Weights of a small GPT-style language model, trained from scratch on English Wikipedia.
Size: 16 layers, width 96, 2 heads of 32 (1 for keys and values), MLP 384 GELU, vocabulary 810, 1.56M parameters.
Architecture: LayerNorm before each block, no biases in attention or MLP, tied embeddings.
Training: 142M tokens, 2166 steps.
Each number is 128 + 24 x the weight over its row's rms, rounded and kept within 0 to 255. Layers, rows and columns count from 0. Numbers have three digits each. The size before them is the row's rms in percent of the matrix's.

# layer 11 MLP down (transposed), 384x96, rms 0.353, rows 8-80, columns 0-95
104:105154114124113130128116144143117096148119170129133140093122123138122144068145196093144150172145142139095148126157151095155145153112130127093122123088118125098155114139113128144123118147119089146162100132149122116143186099087165115145105120127128133124142180122112157142060139104110134121
109:181110134127170104142124120126150116139169132113145126171131118113170134165159151159147146140135138147150109145142129122124175132146114110147128117109125137114095114124162104111151092162078153136124132170063122117150155145115152115119121146133115102135097132112092155184110163134172179131
090:120089092119100165150119124129091142113093182105109111116131091131144111139100144085086117139170108110115125120097121124108141110124130127128117151085149136110136131106128129108108131112115141099144111147052120117106125101151114109065098125106134116140138118120132099090149088129082081096
105:169123157154114123147135132131101164115148091128172105130113135140108100171131139135171094109078101134157111119123125110119099094149082099138125103146136105123136132182082091165142150146147142069085108115105150133153125137137103144105084147147119118122113104099141115165142115134127103143
106:140147166138147132144161082137171123161099115127135115105064156128133110110132146112105130156132126119132141133167128134158124081147114142149086118156114104144083121087141140105128104136149115112099139121146145099116074100143144153135161142091117143174179149120158167142119126092130150162
118:120103119170144146110107132180098143173116124141155161155132122117163130114141139107118108155164132154133116143127112138114164119126124115145135143161125173130106160145130033122089137113141106137152104127090125145175107163121110138138150123122142115124164095137124128087143101132112177163
120:100160088116124105153164156099112100095137132156096099152106139089153103138114125133138165127154105130103138118152149146152162139157087124126117126171112104173130090147134147120177121097093072096118147151076123128116139123121166126101105149084150108123117143148128094132140148119123107107
109:097147153106083128084149119144114100157088091165158148136154105122137139108106133128138148091061102078150145123127180126127114122135162123161125159132093098126151146114126157125138119142141182086109138131128140137120112118149082082140097117158094112141120116114141129104102143125111155129
094:127132100126153142104104091121125113155103105132119141129113130086109094182100126135117123141137145113158133139111130141198129112158139156073113155158123136164158131159116105120126094101057101150145152122138159079123124137131154115109150139129133081110155149081145124142114115119120172128
099:146126145145164147129133128124132100114096131155150079105098156176120164104140144110148152150114143123114114136100100122146120145133105125129144121100118119130127147135080171089144144110126135095141119165141131111164202085184093161140151163096117142159118111115142088119109134132123130176
099:119161133091112054135054138152121098141121101101129129115145083133125104115129128100120111131101123167151148132104126185125112105132136142077080121119180138130122115120106107127138108145122083135146161124195139130119125141116147138109119128105143128128153148146142120116155170140097144136
105:113156109142133138123115116109091137137169146103150135117121103122195142112120119112155080121150114158123111109149120163143150144131155160075146142158125128161089148150133154111098114122089157145088105127159134088136132117147088103142180102143103114151173132137082166117124145132109118151
106:151122122130114103097105130131155101114138149113100131085126100118155148169084133164148108133112129121134122087135108173153137102101126163141106077107139090135104138105115120097160156153117158113104146133128138149124121178139147131110132126143143122166145120121113114044082154112161123165
094:146115104119160160130106098114103153154118170072145144118113156102086155086158142126157113116118123139137143115103125106143167126135109135152180125105114169075114146128110133142165106143107127160081095118128118098124116080116128125130119150104072122147143124089154155104105158152122133136
091:121147140122205113123154132105153144142116131118147131139134132112140143144162117136149107129097159149148139141150121143151129131153169141149124153124134153146110107126129172086155108136126108147122167110124182120102120125128107116184072158061154144118162149140167142169110158125168133117
107:110107152146117144134101142140145153121136152170126101101143148152104141165141095148089168149154147111173134091105137130157112143113142136095162072113126154139148160137124156146137110139107080121163101154143137149147173132133119093121153133148121128082085147161120111095160122141170147097
115:117151119169133095140114134128127128128145153094147139113096121145126097124151160096114113095103138087161135155137100123092105131145093136129133117152078145160113150134126137112088151161150134120102165121119110125115151070111141092143126155119108124152163137124124085142145187118064164166
104:161114186130120086110098137161092106144167130106084144118154146121070138131115155137089120128174086152108149119111161099141095155131142156124110109138138107165119127138152087142098116189145138110132099104128132091148147109129122160144117113108098157154126112162136139134122131137141092133
084:159127207119123170125114109129129098132131159132138146143116117120125142152109150110169138112097128071105100130133158146121146154089124118104095103108130118110105079140130100159162162077146118124135138093142097104118165133130093142143116146138101143158156120126088121157131113151096081131
095:077150180136096146131088177112122105127136115137090129125113139152122149103133130126124128100099141177164135119172144161103103142170128093132145108144176128110146095142116173144143121128123122120111134121163110140135116107137117180142148155171099148161115166154095152154101114129131090140
092:129134122132161112151150141106163080112101143153132176109125136116136112108151117128114109104153147131102154158101125102147125122126155114152109123124152156160104098136093145127103124148114151106146124089147131106166129101182153087152140070119156132095141056128156147108119103082145123156
093:106122146132109104120120102083096063135119123152119113171125120128132168122109143124110079178121132169097152118106176140101135102099111113160114112150139143129125129137179134139095160104192117118107109176111097124127111138141130113131099114121125123140088152109153158149133109128176122133
092:103138088136147099173113102119133150132095108141184150143145158145134139172105134144120133116146134126147098141131147126116156113156056107139085052131111134172161150128101104127141149137143118099162135115121142124109095152133170121154114144156117171150147127111146096106145119135101132123
101:114109103121157072127128147146106141125096092132132091122160133154132099141127120150119100145128126110113117100095068085183091118077122122148135147114144115181090145110107099129150122150151109147139129115123137095148140143139135099147142118161130097131126179132150147180140090108145100115
098:136146128121150105110136120130125045098136102133136138113109077109136114116105126140148111112105152132131139194126146109118094104132133138110125153128087151112148118163122144181119118131094163119121112111103116099098124073186099161152120084133147111111159164111151108121111130121105149125
088:097131151163157136137160171140115158115101158136129136106128138150101169106106118133159122155091145097108177127129097147121124158152155142138108168184134123095128111116167098113090139107150147094102115121141109135134150172104099154123135169170089106143114139113135112122097161116085134128
098:133083135140155106120149129128126150116158128121106118108116142085112132130093107146152104131190088130097150127141103158125119132161166167177126117133154167147109137140122077111127121120157091127103137066127092109113103164122119125129124107120124146124119078092134068162116154119132150119
111:100145148157137072121111140153145191140160102143123119121093156130136123126145118163155105158110134113095099124144117125105108162149140125061121131084157170109152150116146136088117128123140185132131075084159139130151138124122126159149155127129143146139149166153108151133118147113106136152
095:114133132116102169134113161112131169107123124139179099120146125129125126145130142106131148129116134137078135115154147162098137146140110117178095163124133109119103085134116115104101146157114177107112126123124125131140131164101098159133123087156098102135131111121112170145122125123202059093
084:099122070153136179105089126131167110132103141116141126158136127119107099146134165134127129128169100154152110177141182114156146111122129104144152129107097108161144187131107166134121118118137137128114145103131138141148132121173130122107146152104082090101126142130126070095105107147122107151
068:132150122100101114134139117138126110117109150116102139115133105111144108160115129093111117133228098124125122109122150134125175157136069084173158141098159138128118145129138170110120126134182139138121121142101134130140124147177120120109128158095123124103165176098133151120162140102132131151
091:130136122092110126118123094130091184119131122116108130152130123126109101136118070096128083143145134166109130109147179113092090148117138151145087126119133106106136143095165140097088113138103127130121141131164110105120088114116079167144180088121120127121133184087114128127105125153123147121
102:124177086133125099161174137107138145151148121131133131073134142150144114155133142107136122115116125128109147128121138062134147139164135190140084101108130131137116139116146057123133111107081146126136140115135110139135132120117114121132154102124049144131161129126129136092155133169143159104
100:172110137136145144101119103121131129105184117091158110135129116137109099144077116138115123126103189116130084135117154145122127109156135137131101123107099104143115083144087149101160113106145134127117182122125098086107156147126114104125137160120089144121135104178111097117141151175089110110
116:094140126111142167126168131091135107099161127105094182097130137120104139145152145129128147073127183142101108130135147158111114129113109128145118131143125118109128095103092146158172164134115121131132112157106072136129153090135153155135142138146108094127125125103100127124066140146190125137
096:139116102125167139140101115093158127105057091109104114093156170101143139120121148118089125152139131155125123047123130103090135118139133156135121136113135123132135117102096133135119130123125163119113168162105108073118129087151118154138106139129122101087134158106086143130119088162125125131
101:172118155101186120096131096126145131112116126136140130124123132129138149128114151089128106134136136091116145110109122135158057157085126141124130133129111080114075151146130183118142124148149113170120104180158135073068159106143121133127119135138093114150134118116137130130090142102119109137
083:161160082123114145138164146164115117083108144129090161110109092077131117120149110124086124131192137121149158138115165148140144160167114123119163166112157133138119117133112151107122100121148157144101129135154118145134132167148126151104102092153155112103134128148103101102176153161106137131
110:128132106106135092088120101133123128138123117116143176137119144105121112068080147126180146177147125110159132089104119130149134135111104142112143098104141077123143142142134112107168113128134115096143126111126133138121082105140138119105142154133128136171113142119146139117121094054133160062
110:093137138109170120164178142092168130111135077148131115160107159112123119146176112123072132144124139137117103133128114089153145135178125084125114105125132159145154126154115115150138159134132111127138141156092154136156108122105166117166137120138121177124142144140093134171141123085159095145
104:096116116125146134105111132110119148165144156109143118117137163138113103153117138148087078136162119142165103136148090131112113090095169127177123159137126111169166129138151121106118129155144137091154141096146131145139117162108146101131128114116097112123117036148135104089104147143141097135
110:098153149129136128127098108134156122123103068113104121135159138094144102113076128107114113148126107129168116123099111111148155165081139094126149140149138119186141139132131119176152128128154133165093126094108142169098166098161085103125122156118096115135140129092132102101131120099158103118
091:106120198118135139148115113110094142156086133119128132141128154143145121113128116114151121119072118111149107118142106152121102118133136136119122127175076113155145083100151124102108117085116144171143147134123130102122152085101094179130114111073137145183115111108162106153135122141125124089
098:110136146140129117085093098113140145092109146125113142123119156141113140130111157137130134184098099140160133095104115159145134120130104167059111146127183070111138142101117134150092142101117110137123146100140100147139143088135135103136125092152117099099129158139147145158080095109137099155
102:116122158083124087080145099144157121146124114141120081144161106127130121095127134124127135135128113117172131181161095154161130149127122136121079131112145146118116126108120140149144103136153126141151115114144182084150103151135154128099104181100106117106108127132092141120125124114206160123
112:113120096126100123131128106144114125108141091110137152121118158097115119137126117154130140159145131119117135142125140149134138083149125129063160095171140150112124109105125185161194098132134107122160154149143102155119154148101139127094126148162145107162146132155120122099166138078068157123
107:111137122124127149140132153125160153117162122124138162119145151156153117091149104157160137172106149174080107139101106098089132124158096093082157099115133131123130096118139107130135151145130119136128141185103116166180089097142137156161121135120132142090124120168142137133116122153158075133
106:130083108135141125098152085136081101115149119151137101158137066129113071156121134149117131148106142138160097145108156161107119151092099147111104119148125148128115128094135118093150126130110155106124137133145152144119123148157117138127146138164129138167120167118110162099152150124183075086
108:099090104125165102135119138144136121123134099123128096163160134112121115126108139127143158092116084136115109081076114149162112143091154144131162120135133116117194094140094135149130119082082180158119115118145138149151145141184100126120133094106131119098103135117155138136109145125170116133
086:135125100123095192138132147104074135125105137141101113116132140093153148125125141100123111130177133119128110187132131113129115124106130120151175125103109115101109126109095164109116155159121152151125119128103135195098130154118136109101141128178147092186133120083115129099136086145119126144
097:076133073135134093148132144124144125111088146150148085141127128122156102094131138124133163176150148141118116106125131100116123134151088134096074099168142173134119139106116102111116083148144104161170159127164090105110114119119141123092142126111135156147125141167163103160132108135092124127
074:108131116126092156091144091135125131104155143096130149150140150127107091143135110134071124117145071141206144139148125145124164151143147105158114133144123108142118181128144153111146114160144132146129133176128166158120096127137155144148128131147131097116131195128151149131156122116153086134
094:143104155120130166126126136054086154123184083120120123109118135154147146115117158135147128148068120172194121123126112152150138139147129125130103116116109152126103123143135111083113179114105129118153139113174103142143143133122136143147158172118112161148085142123172124127104132141133118128
106:122127155154096112118100137148117117152111103089120144125137100103126148155122123137149110177111112137119120107118128145128152088145120123129128064114142095078177149111163123131147118153154145098095119108137126124052141091096115132121125123109103166139105157151116121102144148158067129164
100:119138115104139105132102103121113146114077132065094142116136171150118122154103130125128169121146133137119094117079107147112107122134099099133098111145148120113092116122149056112100094108114127148113140159126147153163153086088126137142121120126128130150114160131165151102092183138101114139
109:136081104110126107125144152113141103119102135137122169107137104100161128113154119127157154136142146120113120126136136119142143081124165176166155130129074112133148158106123121099152125120131160116149125116160127123144169107157150131103154164099106123095106114096156088100189146175125154174
097:080107096128123133143118181142111155128114167122148141165134127142115136153135093150165130128144157153113164157147128117081132075116145100089141121156136120086129130121101125124145083164137159116133094099140129174125124152139122160143171122117118145170125167096156118097134141099090099135
102:098118129131172094147128159169086137076102138125148112131093152091137114133087125173134185144118122117101109115156115126135130109145133119120089143169131143075163123145155128103124095149099172131124120121112162154117086089110151155104148107118149128120105129138116143140126164097152119093
098:113130120089126111129117139082122139108142159104169122135160158115121165123102130110126112144097116171142124129148121163120177152152104161096106120139151119115132107092110163152127129113069125105177111183183112144126115143135116137156125101149122119150157164103113116100157106122074140135
099:127106137128130103123122143169123116153150113089108120092129131079137154149161124136107145117076100148108133105154143143112133112108103098149131134122176133146084122115121177100160101091103115123155119142142177112157124120089081144121142116164131115139153168157119182166124148146102160122
112:117119134101136140153135144126174159091137147098120119132116080129149160167159110147109134155122110090143089070135135141136143155150154184161116130132086124112113134130148154100120135118142139110125108140161101114136146132066138124112102141095127163163116136164161100106109155075153133131
098:141162109117142122128117117138149127090114140145151116111138130141117123123112160087185111099100114183083110108124126149120191157153114160161119147139102124153145124117155095134106142112095149162138134133139139136149129107089116187099149103153143121130102102092096153155090114156145164146
108:116104142157112149164167137078110103137126111160142135145097185137113169140126168142172149141119148075110130114126133155135122101157135128153148127092123103078128143118123135143140095131076123139109167145134111061170139093138129130102152154129136155138108128107109133119139128139151088154
101:121121140154160061146174151094148117116118145101117102128122158147148120083135132091119141130129122115129149149139116110129135128150148141159129117069106134117082155156081118138154176166188103148149138137118078141117138158136112157119106123104082104111134120111151164154146117113129139133
099:120106166138169142113156142094090084120090138142131152175162117126121120118136093168123120105044131104157167122139099117101134149146122148155112168091135140118165155123117146105152103127104126133120161130095174112108122123120124137183135145118114162140104141128166134118113154117140120126
105:128114087119105095129154124123125179187126126123064113134124161107150140139134143119112078099144156162082121124129105153087101146146120108176135138147153148123107149094117118135114158148114127144144122117111123076120108097131144094132092123126125106139076097128142156106140121086154110098
102:097160110139154119084123132078128114120127169122114129115133120126141146120125138168115091149122111130116119091104113139141157137134143147142171133105160148169105132128122103146144128151094120119119123119149121088133077131111161113111126165140161103062094115153161068177096085117143156135
098:142144150106132144094146097099132103113122166150163137106108125148157123109104137124139167125176148163125111106156088180124134145129118152147095160135114120129119130097117115121111123155097141088142121196153136131115117135158104113147191137168120145153108097152137100117118136164086088113
092:141118130132092173102166140100141124146150114133096134152075119128172122124140102140124164137182132084121095151185126127150125103143123133122147149082123124139140140172128131105149127106141120093165086094110147150154116120135093142102131125151176128120116102119163102105154125172131115166
098:123150147149123093132163113171180134123162115119107124100184135138107127119111115149123125136128099119123095143129130135141079119173104137131081106133110137141154136150160081150120107111179168146120169118183165101117081137123098105157133113113156172104141121142140133158133121139152115111
100:106108107109156138117138141109147151137190097085123159135174089110121156172114129154118125108121116185111119132135121125147113170121161128102151147102166087150163092119101150140139124112124137135135126113101112165096173089138129154112109151096118146091101141099133119087133118164125130104
086:145097198135143101119122124143152118159111107090094116115105129110125123156150124154135096156102178137116140113152103137084135137115141126078108068156123113116106124122143160136112127179120151138120149065131144137149124090124137112161168159113075156127107148152145135123114108115124129130
100:155151161164136105173148152149124120116107168148187136153129112133152122092102148073147125180097101162091143162173157125123134113124142151134131109151121151112172124155092135138120125123131126161124141134128153147125125170101117149143120084098119125086145118120119104123129087130109134079
# layer 11 MLP up, 384x96, rms 0.338, rows 9-80, columns 0-95
103:129096135111094113133129144154137094123126136164138165111117147131126129185157149117102125108132112069103121153175122124129198116138085157165080117160105123136126097092123116114162147135135130110160171144128139095095156172150118121105112151133130145129136137121132121113146107165107169102
107:128173141140103094115074139160158116139131098137133130143109136113131112145141100188127120102135137143146163134140107143121133143117104097140138101142097093118081133135112130131121091116122126159095131049160109122130122181127150162202145150157134114127091130133134130131129161136157157134
117:141145092080094122093097142130099101135107169109162097124143117147133145103146081155183075128099146143147140100160099164135130090138153143143122133146151130109146171098100135116130114133161146132126144165129130087121131097121135132150096131128147164174113144098164091145117141114116126103
099:116173153096113165144138129112146133133132128115129106057109140146141105095130083104181147108100104126079134112093160140126137111138114080094094143174115144132098117107121153129117131165159107124118132142152130154121141167121152151126164108139144112125161132077114157091138131108140153152
111:123124117114152105095120117144158113149157135135097125126108153078172102133164081143157172114115114080141132118100166105120190136142105124127130133125141128097120113129140153139120135141152104108112145139169102126110068142073112158139157116123170123093119128130174162134143139149112141094
115:112130079124136119089118123146133164119145149121182162162131074119171114094158133118170144133152138106134124108092145132118170111126138138174125113124113112104158148114105112157093128064127132128155130128095101139091152109126164130172109136090145122124130141106183141107129149155109136128
103:099144155120134107095083098102154102084184147133127137131144142171118094121155110103105104132131141133109160206143140120111091123168107123139097152131133095124091112134158139122130143152132114156085119089162081129156105132125117114135134111083121118131164140096096116135111154116130122130
101:147060116142132114110145109138165101141101153148148103138130128163136104137118093119171154113167085173121094107152106104117146124116099176157107116142127105121115146121143085141106101138117138126161134170098147129163099113105078153156145115131146116169103106135143116160108131101144130094
100:171099118097113132146155124075124120124102150144120103129150165121106108133159131137140137148106091094112134143119158143144098170126085082170120087147127122140101149164128143158188153143145138130157135128075121162095134124148140146140122134117136090116179112122122135127153096117079123104
095:127114106142113107114153112098111108135137130149092109144098192146130154151144156129111109124136171136147146122110127108132123136153128131103099067119080130133105127104127148084109141162095139080153148121100108130092135141123129049153120123156122096143119139176144113126176141122140104158
106:131149157135112154154101165120164122104107131127125171139131111145163073142114118134151152136134148102132108117182130138065141129116161128058123129099103140094115101131165145147118156123126161069131111116111127090104119110108108148116143096143128083126091126105101152142134148120128134091
099:137124139105108119165101127167144182147144110111129102106171146155132130095149131117106081142150150124143138156085121103154126126120139106108153090114112119171094102143120139113126143141065111104188096095136124139191138129128145140107115155118131139145127151123141092158172110164127129117
094:100146114160139108144104122118126106133129126153129118163145147132114091098154148080106139165107164142122148100144168145168164083142140129085162191071109143118150104123124134115136152127096077108096129136141121133114155146142117169138088163134113118136126126139142140089131133155088155110
097:170101096131150140148091098144136085141137129152127148120093121173151124157138147099133134150114109132140149099119101143138152164098114139164129121117131086123152123113131110187154136157122111102152132151133122125138095095137140129130176147161119182138076158106113176151176117090142123126
107:100104136152108136159186115123127111097125126124147111080140129135161162125147075150125125128103157151154123134123134090194114128106133125150109154063129127089137139106154101107128126111099087102112145123122129134169130075155143128132139138114183164119122152115107114129107160134160142145
110:173130133152143164120126134094195091156125101151158158163141080152140137153176141096138172126132113148152157119122164099130127126114072102079121167109079142116142120152154127137121127116099097152135134130118146154108115094125114147125138115097103111110126152102093138135149134152121119120
088:147194135124129133133140145169124120130115123125088119104165094123144123111133112112134182133134126095138165144115116115153166148128074105154147159110130123096154116148182085170139125082121119110090125130156071168136121113116116126128158123096143126119115137134105102171117155123145157155
089:144166101137097130089109107138160104074133148117093113086095104138096128132102131095144146093125162161113129117122122139090157139099113163135080148146146090102140139106132145141161167134152129150186117131143110115125148157129120129116133114173112139156180118145114105086122097114094122121
091:162143153123104109131149111078115154153137142127097131092114158115152121097124129125132134164134127120171099153137138131137146154087132129126080163094132127195082119149137120107127093140121078134104106130143117147137192179116120156106103103117101109170122152098161153105131133133130129129
088:185140158134132171130087130126131199150133106138100151137108127139145170148122116123135170106117133141102127103172109135099119095099131136134131136096109121150127161159117118132116115117142113171106153144134116081107159147164127111136101136161133185163167166125131111118102122090162140137
086:154096109108108136132090132149154127117155105147116150120109158121139161123139087111164118115112143090149168113122150134137166181148141087129111126167109142166136096123128049112111135093151133171113118116093147136103124147128150144120119143123144109118149129144201112146166129137165126121
087:135145104101156115159110123137181128103136134129137144119110138172125164165138095136119077132119159102132157101141116154108135130167137145080137140094150123130081105178156091094168148128105115102139122114139145144093129124108131115123134164131103121140122123141111083124218131137132132132
100:132140157104144118124171145136153156163132119127097129120113128153139109137135109121150181157136121132078133109137136154141133145148135138122120127107115075111134121159151175111086099105090119174100161161122117100083119174136146129123085100172142160112129130135151134141108147182115117077
088:119134109122133151099134131091153118128117111148141115180151160183100094069153145114075132142088149129147120091122125160122107064080150154126140148128090154131146115124144130150090120111140142133111128133110085137124171118113101141114092099129133129151158147130116103134152109131159087130
097:113130122111084102119119143140123077118139146105167140136150137138141110166148153147098162133118132132160136127143123116128114114160132123132132168103134100128125107104079144113105137093120129182201144143173104113109056100146151132163114112084135165122138122116139152148145162154105145129
098:114132110141122112091139123124097119121134134127130125143097116141172136152144133086133113148118105126101143176116125084097169131127114165075143124118162119132088128113146112151179174142120096113138147165127114144100143167114095140125116133101152053127126110140135175123158174122118142168
117:099143131151133115123103129118173115132098116142111181136140103153145165127145109118124175151163162113083085115132147129115151105126179095096110116128094107128135123158107093129095127102125133145135104121163166097144107155122141099129169133119121160177122117165163125129126161094142094091
103:089146122116131108151097094098115093151164112156123143128116115099175141124131139125123157131131136119086159137099114126149108138134115120076135105100139160169121128141134124108116095163139114104126086144156111170148124140175153087120165106156180096129135162103140092151149135177117099127
096:162104147095108118143113158145122115142153170126147111111133114134140152157115126094091153138104140137093116127090096090119096133113074147104153108147147147116161114112150102141127161153105110135157138144130165125131120107125148103160079157146167163162097084083106180110131121117135152123
102:146127120123178114146161165135142139135137114145103110182136132126115149106109120162119152145093137174148136179136168115118091123141151108131128102139114075132106110091127098188167130150059118124138146082135116124120170158116115140117151117171137125123117074114129133128140130141124141140
105:163123138134140115177094130113165106122170142065150106134139121134139107118156124147109117113154116160130113151115098112125176137128082131110154151155121135134100097169133100160109142129043128175120167156123119131121116150128153116108109151163116105159135136123143132097120136106105134169
099:147124129125085138100123124132088134135147122102128131093175135144130144178136174142100139107130155118161155134141142137112153083149143100157153109115161127141138136126124103077116179078099119160115112151128113137136156079121145156129136128076099127140145173128126144128163119133128183087
104:106135169081129140141137116168110105119114120162133155117148107115141126130150112125156095106111140157150142159107165149101116119117070110200109135138103153130090116123111135139141116098121141115138152134141119102095168090111161090120175165187154129141119119153146112123143127122138164096
105:129153130100133148131171145109176157122168098119168121102167147087115176078123136105133191107142139130100131115116138156125166114080168130115079114110125133102147158113139133110133151099098122157145120133143164097136123148122088117143118109132133156153121109122133127096157108147147094152
098:141125163074138111188117100146116177123156162112126105122158148155161148106104164134135096136125121160140139123126186139124103123160114143130156107127153099097119118123162144121157130093147121142115132129140101099126112136107163088139128147124131168168094139090118137085146098107089092119
106:141126129119077101143100170158118083115142161125116118113132112144099086099152112178142161122161140128169112143135111152125137136156129118134110127116107138136129059103123136141099131138153150105112171174066157107147090112114108164136088132165109136116118145146109141158141118151124160129
101:134108161064117128124122148100110150155143146128153104122169160108138142138142147107151127172109119097101093090133091091104112115110176131156063100146133131124138122178154123126149179151147129122151133104106143117109118106140155109146184116143134141164119107097135142122092137111113129110
091:137139132149085121153088119099173124121139145154131126107153064099121114168118126107162106077122165117103108165158145125103137125130153134123096120117105149125133134133152147162093115135049100090148102134127147104162156119100149111121119107106152143114152122139120146129120170161137101150
100:115152148091158147108145104155120122139129170111099126081138115143169116153116133127187131113139110101126147108113126127142139136134120140087134121173097124126052138116149155118085124142116129111105110115140113115096151126162180126141145072171144178109105151096100118102137132123124154134
100:123103052124109132125107159153136078140121154161118116131110115156110132152117158151158100164130138169140136080131122137126131131132124139117124104129139125117134146120125124139131110124120125085132093102112090118188136133108180082124149095087123111210120127118161127134141117101106148104
101:111098130140129100159097110097140182120156150132140119155147159157163125105146159111111152151136118098138129132124113105097142145124131112124146110098136149132131088117115099126090144107124109137079063127125151088116134161102161103141180123122162177152115115107140145171111100139144094091
101:143133110119118141122113155170160144143109157100107109120125126143110156153153094117119136150155146150082135137150154144140128155105086139169113122102144116127128154161110101116084109112133111115099080126122145148131170150180157115140130076103091111171088136135116102156125131125108072086
092:134126102092093136118152133130108113150147138125148141130104136114115077151159178126152127158116111115107128190100145169127107121135143108117121155089139104146124118182157134119119116121126117151147182144179120133139142118105049149125157116100125121112096125087150128119119181149143122114
102:110109091132094102123153175076152105118066093136101142106127074104162119121105133145124131103129129146104158119150132131120136089108081120126157174140158119115110129132126156129176115125133114149152107097124130093152141154079118115137126146131110160135126090134101108153166141121141089155
106:135111163156168123104153090142127156162066160132085128130118184168143152146126127155129092097106150094123138107143106120114098145140107125147129123105137131134137110123121175105111118112127117145133132125140115158183140078130116108158111106137113109124120095141165145109180149149101084156
102:140127119153132114138128122128147158072130100124084127159145097123140110042126130120110114160119131113116090102094146135116137152105156131085113112119127118156135133117108127124153166127147093162083127151143171066106111111131125134144139161160107167115074145161146151136155136120123128129
105:128126106119138112165156141165150086125144137113099101170109144113166134109120102101086122100142130120131130145152156109112152109123076124101144137132177137127155191121090080120130147110126108126088117173108111088140155118117152131158123141090130101085143091096149137121159110123121155120
095:140169141131123117100154131141147120153115189183121104069117086132108088126147119127100144152142115112097129149069138127120161145125058147114114095085105123123099128135156145112146120152139129114121120127137132141134130129109095144127141114095130163167118153158109161132110167158136100158
098:142097162171116127144124098142109080070113133136115100108103101162125134162146116141123161115134136142117130105139122113136082155142082099142118144121144120214145135113127164132126055116129124161123129137146126097133097123136108145139115136115092131073158140153129129155148131096112136129
098:127146153103066149115116081115125176133155149121101124149112135127087145089145126141156176135107156123127109148094107095140140145105127121141134132153078151123096155076129128099101122119119116125131128154125157147116138102158104099131147120119172163144125128126116175144140091151123183085
090:111110145122146113168123127160133147153100147150074130085067136123134178114115096127212144103124135134119127109106136135137079148108107105117083125148112140184140138104169140165099113134147089126107136130107123134154132134103119113107098112113091142111145111156113110136144130110142106118
091:152123127156113168163158151124107141132103162152130105130165124152123118148153151127124143090097111156146110102100136163133134117150105140170117123099067126107079104136135065125106139108123097129110145088113153144141158124143130130154118123122096112189142168125158159121117152111142093164
099:123122119163127096156145083152137105119119115156172096145118116140181176124113149160124092143140170108125144129169101119155119107116111164083122095143099114123129146132151170131175107121124066101126150152170164099118161108125128103142137140101119159133106147130139139134154142106096117133
100:139131114112128083136089130143142140111131111137139102138122123152134077136128165163072122134135145118097111143126152135108149106144123093179099112122105081095138134145100137133129150098143157190137106136120141107132105119130127150150147145131108130167133185103112177112123115158108203122
104:142137144118118141121153159111149121122129124108152124118143152138142060146135121159137100124148144109115117079120078099168116124172135088058111109147099127187126173094070135144121172140135130104120147149114131112131131093111131169162129131137147132124135127146138167095126108151148122137
099:167087155096147107150144125122128172123160148123160133109095142124109132096184165128161146116105104136160133088145130134166125102136088131111089127096094095123104156119143132138136130147137125127119177107138119107159098128123149084172120177115126114107070133158136123143130113129094112105
089:140133149165106128157137107125094103143124143188126097133144158141114142135141139088086100129123136105127170096129137084117142130123122157147097150107116115089063099100113169165111118093103111115121099109149162112102149128137127161113142136119177164171150143155135128130132162117159143110
091:162112155136115150121107093094123157169121150085107154141111142158150157148154110130126068131123108114101090129118132184156122089109126124125139139094136136140145133135153114109071121111160158130094147168131156117125122128129147127145067112096091128123109084117145143114168152117100109110
095:148116126127142131188116082123170150102129105133149102092098151144148124152126149127112138205130107154150111115116123127141138119123119134098112133073099154113173163099157146119186136113129100131137134081135140099154126118124120095148157160104120108126159157116108088110148120131114160142
108:122145087101101157126144121131140105142160151115108136120163103150136111143163123128097179101166147121118145173157140114098145112171139118153115128122157108125120102152145135100133094074152127132155129092122121117119116119111116129124126090176160140130121166089174158172119157141083158097
106:162125137125147115131143145136173105137099120126107099116087106133155153132138127155147115167166127157106132127143083125124109165106083114163122130117150171164119159080109120122087150138149092118046147145129123147104129149162134120123166154092140080152132130111136141128099145137133109143
105:135148116134140082116187102086169127147078155109115081118136136151107125136153155152127158145134147138103134146129119106126157119166148130127129152132113168094151117152111149125124109140103130176126121139148111117140095165126161119168096121142116121112115101159076143098180111114144136075
100:148073132171108140107116119148115123116174104134119077128144134143129147107135114101155126105087099138122172127177143126161152115085125121144137102138124128130101173136113148147093131140174092086136138088165122144122159158118155093161174115099139127142110114144158110133149119099096128146
096:119129111120129132084115127138122116108103123161093117100135151150126117082067128187160109109131097112130092118097130130147152102107140118136190153143150106100116117121172156090119130135127102154130144155141088117119116112129175105120116117118108147168113108141117159172181142122137130169
087:150153176088155133122121132132115111071157104155154102117161108123148117103120118121160163101117127126139135142135135129154158102130114079102124161130138134109132121147147122104106075067096124116137108158096091129138135134146123156133190115122110177133181120113130108154123112172118136156
098:137111124101119116138149148153096145054086156125097154120124129156140107149150110103128089166102147143109172118120135092126120144141188096144164102125162120097153129182110139135151161135139173148189137107164121135144158122139142114138111115122137117122139135105103150115101126149121114155
109:093112112075097103111106162088179105124105126073128099122133146116156135104138144127143170179116125118125129130113115154142121091103117144156112173117127103142094121133132118129125138130135089110155114138173114134123122129132160115088157118123132071096122085127093154150134170095146159142
097:173087126089171103127125150145126132141098123164138155109178117150141172155111162117123128131087128149101152131130174105113108127127108150111096089139133138130144158125156124162096168153112154117144163131123086137148117128124092094108129123135153169150129121070159138127134180119134113147
100:120097095164078164141145150143150094121111137152131147136105125096146111120139117093169135165135165144189107169153103136096113125124134138140163159133100090152128119111171162119123109086105140133108129111158101121094134109096146133117104154146130088143143122114145155141130126181090108111
096:136119168105101152170097119117151088109113142089145095128124124132147114150145166108093152136112136153092117109162132130069160125131181104118104112104151129174119113138152139127120082076117160163134140106131161147138105136135139161130091111148122153144156096131125147121135132177132145168
086:123132109113126125177112103091133131126143144131143110149138149154138076150156128087124138129101153131114172150138145142164096152149115140150166143093121096146162138090100153153155145131146141089129160141159090108123114131155137165173102087138114130147093127107154184153129151115144152090
096:121087164158126151108160106155125102143136102159169109144092129151114121122178090114107137132139113164140172125109151121129133120080137095081120142129129142125077140113139151151153112108165113100148123117096112180136115122076142137146167120138115098144157119121157155158171143147150121117